Each number is 128 + 32 x the weight over its row's rms, rounded and kept within 0 to 255. Layers, rows and columns count from 0. Numbers have three digits each. The size before them is the row's rms in percent of the matrix's.

# layer 4 MLP down (transposed), 3072x768, rms 0.0327, rows 2643-2664, columns 576-639
117:188114082120117097112181123167137066122141129087103111155150121157146105118083105119165141143128106115136191129114128123156150096098181160189128100137208099158109165176091124100064130111149139
100:083102087066124078144177125129109155060161173121102143137074087146183157152117104102170134127074175155145181114164099102143123122134119082155150094138120112162158092105146113141140146096136070
117:129166144107137119100090093186163074155078136119120105143147141148134134167073155116116143216156133101062189059167117150251162129181172159184122190098117084110047152113149161125152074076083185
103:168146096141104118148132107094089067098104175151084132164091099192103166091131175091103147139115103143057069117107151119120163078128116139131152097126130118132118080161095155166160130163173146
106:112151107153129150115182162085084105161144131129095110143087096137107163087126140109081119113132207165160145116090149110131138113100133160124097098137134171115105099118070119117095089127079075
094:088133127130176120171157130170113141143111090149134108065155145138171111145145132164132154157190134200105115093140101109157142119138121126154138101079140158099154148116153117132166101141077073
106:113092158136153101133110111130133139121121137088124105205181097152088098071139143161125082119131108202185145095145111091062103072101149091104094149123108150147071124100112102151175138076168140
099:173145137175105151123142102113130127162115142140150147064092100167122110071129139121054163135128131164141071187113166189145144035106176112110062134168116102084172138169163182138141115086112141
098:102134090141141166162118117138196113107144107101179141151145110129083119137115132102117095115122131037105185169129120193192148106117140166141099169137095177096148105100099150148127153181122146
096:097066179036137160154146100160096083140131146178128153080128213128132144079089153107123109106148111105142103072140178142114138171163103161092149149144126185127102105089151127100066152185114144
091:094110136136094122116138151163067108073131107131055171151172119138143132127106139195118165167152128160133186122158095103110132169125156145096154131096126140092117083119135098117109138164151091
090:172145141156123084134127125123150084135095101166148116089121136055125134167181093133215127147129062124127097126189145083103072131100137120147124174091093124218145100096093104101174102080141160
101:119104124146113132070102135101128112110121145097122117108068116150163179100141149102159136178060159148149111127044168122089135130161229121061122119145113114125118077150100180105119150077112096
093:137110172121166114113142105151114107111160150075190074087146161139147179133063137140139141089089127141128148163128122121116123140117171115097114167130132170137122166160134096122120168139110078
088:177100115154053211132154103149138162165114171105159147143164134185154182137169129122123150149114095087149139134109179160099147116094159138121156099129060073121159153119110075076102177125141111
103:114120147164104064092144097126116121130106179141117174139115177161086079151137109143141088106123175116171145107095184134171149176110153149117164048141087049128145138159139175138082123163126085
084:115160163097125211106214069159147160132151109130163150133166145090141157107138139161067061118132135147124082122079151153129106190135162095185158116118143146120152183144108118120115088180137148
106:132118072184193185124106129108168163128166138134130034176160103175073148121171126209128145125131147134093098129148179150144170111095183112125096098115078150153134152111138178113110197098125112
086:133135132048126149183117138145158117130114105132151084097112138129128139093172141134094113120109159117149165075107195108116116168131140126113189158109152129085158107106113219127156152091106100
096:106157128141124103123117163141081149108097102169125121126137133101090141158115163084125105110133147134068076138095173114105065129079094095131140116129129151141085165132100082101117064116145075
098:120157135114058182126096148176142162111122163120114123179175117153086141141126178133151093134140136141063110114107099149106120089109150057056143096135109129118118161081053114134122097110162136
096:144147100157131144098112106124107136091114163160136121097158123143171196146081098138121152134133108146131129090119096061145110152122096128107134153138095105097107133145197195125124185189102092
# layer 4 MLP up, 3072x768, rms 0.0327, rows 2644-2664, columns 576-639
100:102125152052147102136173172119080076161144152138170193166066146121151096131110075123149179121173113102178182114151071085137113143127106132107099129130186138202098110061171096139115122175122129
114:147140139113080101130131143142145119128088081177141101123085097165126142144072107131113154097105132147157137137135090106104189162126105159132147125147137171170052135145134138097139091130140104
107:166116105112085113115140146059145141098117171143161090113135155214084131114167131067120119052113190165098111121143129178155106081093098108119112095131126112142144152106107127150119090186138174
104:148145151121155101106105112178102061075146121150140135144141081141139036127143120138134147127128125106166150112127144201136169076139135113136164130143112129128119117189115103158073142138156139
102:108143162132191147109123170134148105057129142124129166142106129116131110154134071120075117135109139183105196153124088161171112098151176135200118164159069093133127101147193136132129101100131142
101:148135089114155120156104098095155160112115148137146111151125131103101104144096115092093138084080111135137182147132104085116013106109127130167168114094080123165123095134148123134163118103109165
095:110149148132189079123178167095142104126133157151116185156111109160133163110156136110130145105118084111174158149157119181156059103112145153205077138141098095141121140149110111113125140211105132
104:093137129080156120130119080184141100035155097104098146183131166175155128109124138109104128091095161125105166182117058138192128147118148107139151130125093157188137074138107074097152120153146115
100:162205131106091169184165134090113111071145095169084152158081139133145096135126153168082085085145154105088073191114117173162128106058126152114134133107147120111095141125207042142168131063136191
097:115114104135118134178134159170078150103137143138204130157132094174109117177091192127110185071165151139153155072155118191101135080120122172149126102087157118125111137144197135070138105156115164
095:169132082152143182122138142155129137150164108130146120179141150171069185125120128093118093124145180098133156129089138139153176182110137118141132122136112121117170111158156099132060091133091109
100:119110122124119099115168132105092127118136128148136079184162144140120194110076143138154081117156114039134088107101066102158174141130082187126120135139098114140108130179224034176088109100142143
094:179159088151134154160115173121143086135112134114147079183129117159100180129124075154128154119141107125133095177150119166154156058175080208126126096155088109095129148196116143152113097140132104
094:115149168150163138115144077093114142090131146150120113154088041085131077102115177062138101089084101146119095130115131121155120107145137137143166146063124143183076144151129138095108158066126110
104:143138157119144104098146154105116133085157086127124145117048086149156182162159115126152050129156167124158135129115087134146101123136116204112153121084070110136101120101167126125103088137131135
090:063167126069129110142126106104117077133080067170081115121123108072171130123117132069104162122101139110195099073105137100126105118095138080153140157124100183168122134199180139169140095126117103
103:104155084186145137156058177127131065123123105189158106138085162175082155100126093171133193130138116144070191106106119191153109096168169074130037089107098124091133069139110141157128107112090066
086:143181145070072133091140144129144160095137168141193150121129171069174091162172092159077165046122098179119142088128142088093132081124125175122147099133117118170093147078133182121186109098110098
105:127120085075110117117105179130114047151103099151212092113112157180079160156076140116089137064098079182149153198094141103139101107127137138126111118114105154148134121137115126229129075170127105
100:147157094089164135181107176147168140133109162148166162135080123149164155141149102112174119132183077177142174089150111092198170104128126131158152076156106125159130063047105125160120113166163131
099:094121125074046167143156075066081083177094167189221119144121128199121102151094186132140088081095143132170162057167126142097098124159099096095182112096185150173143140122156152135075110196166145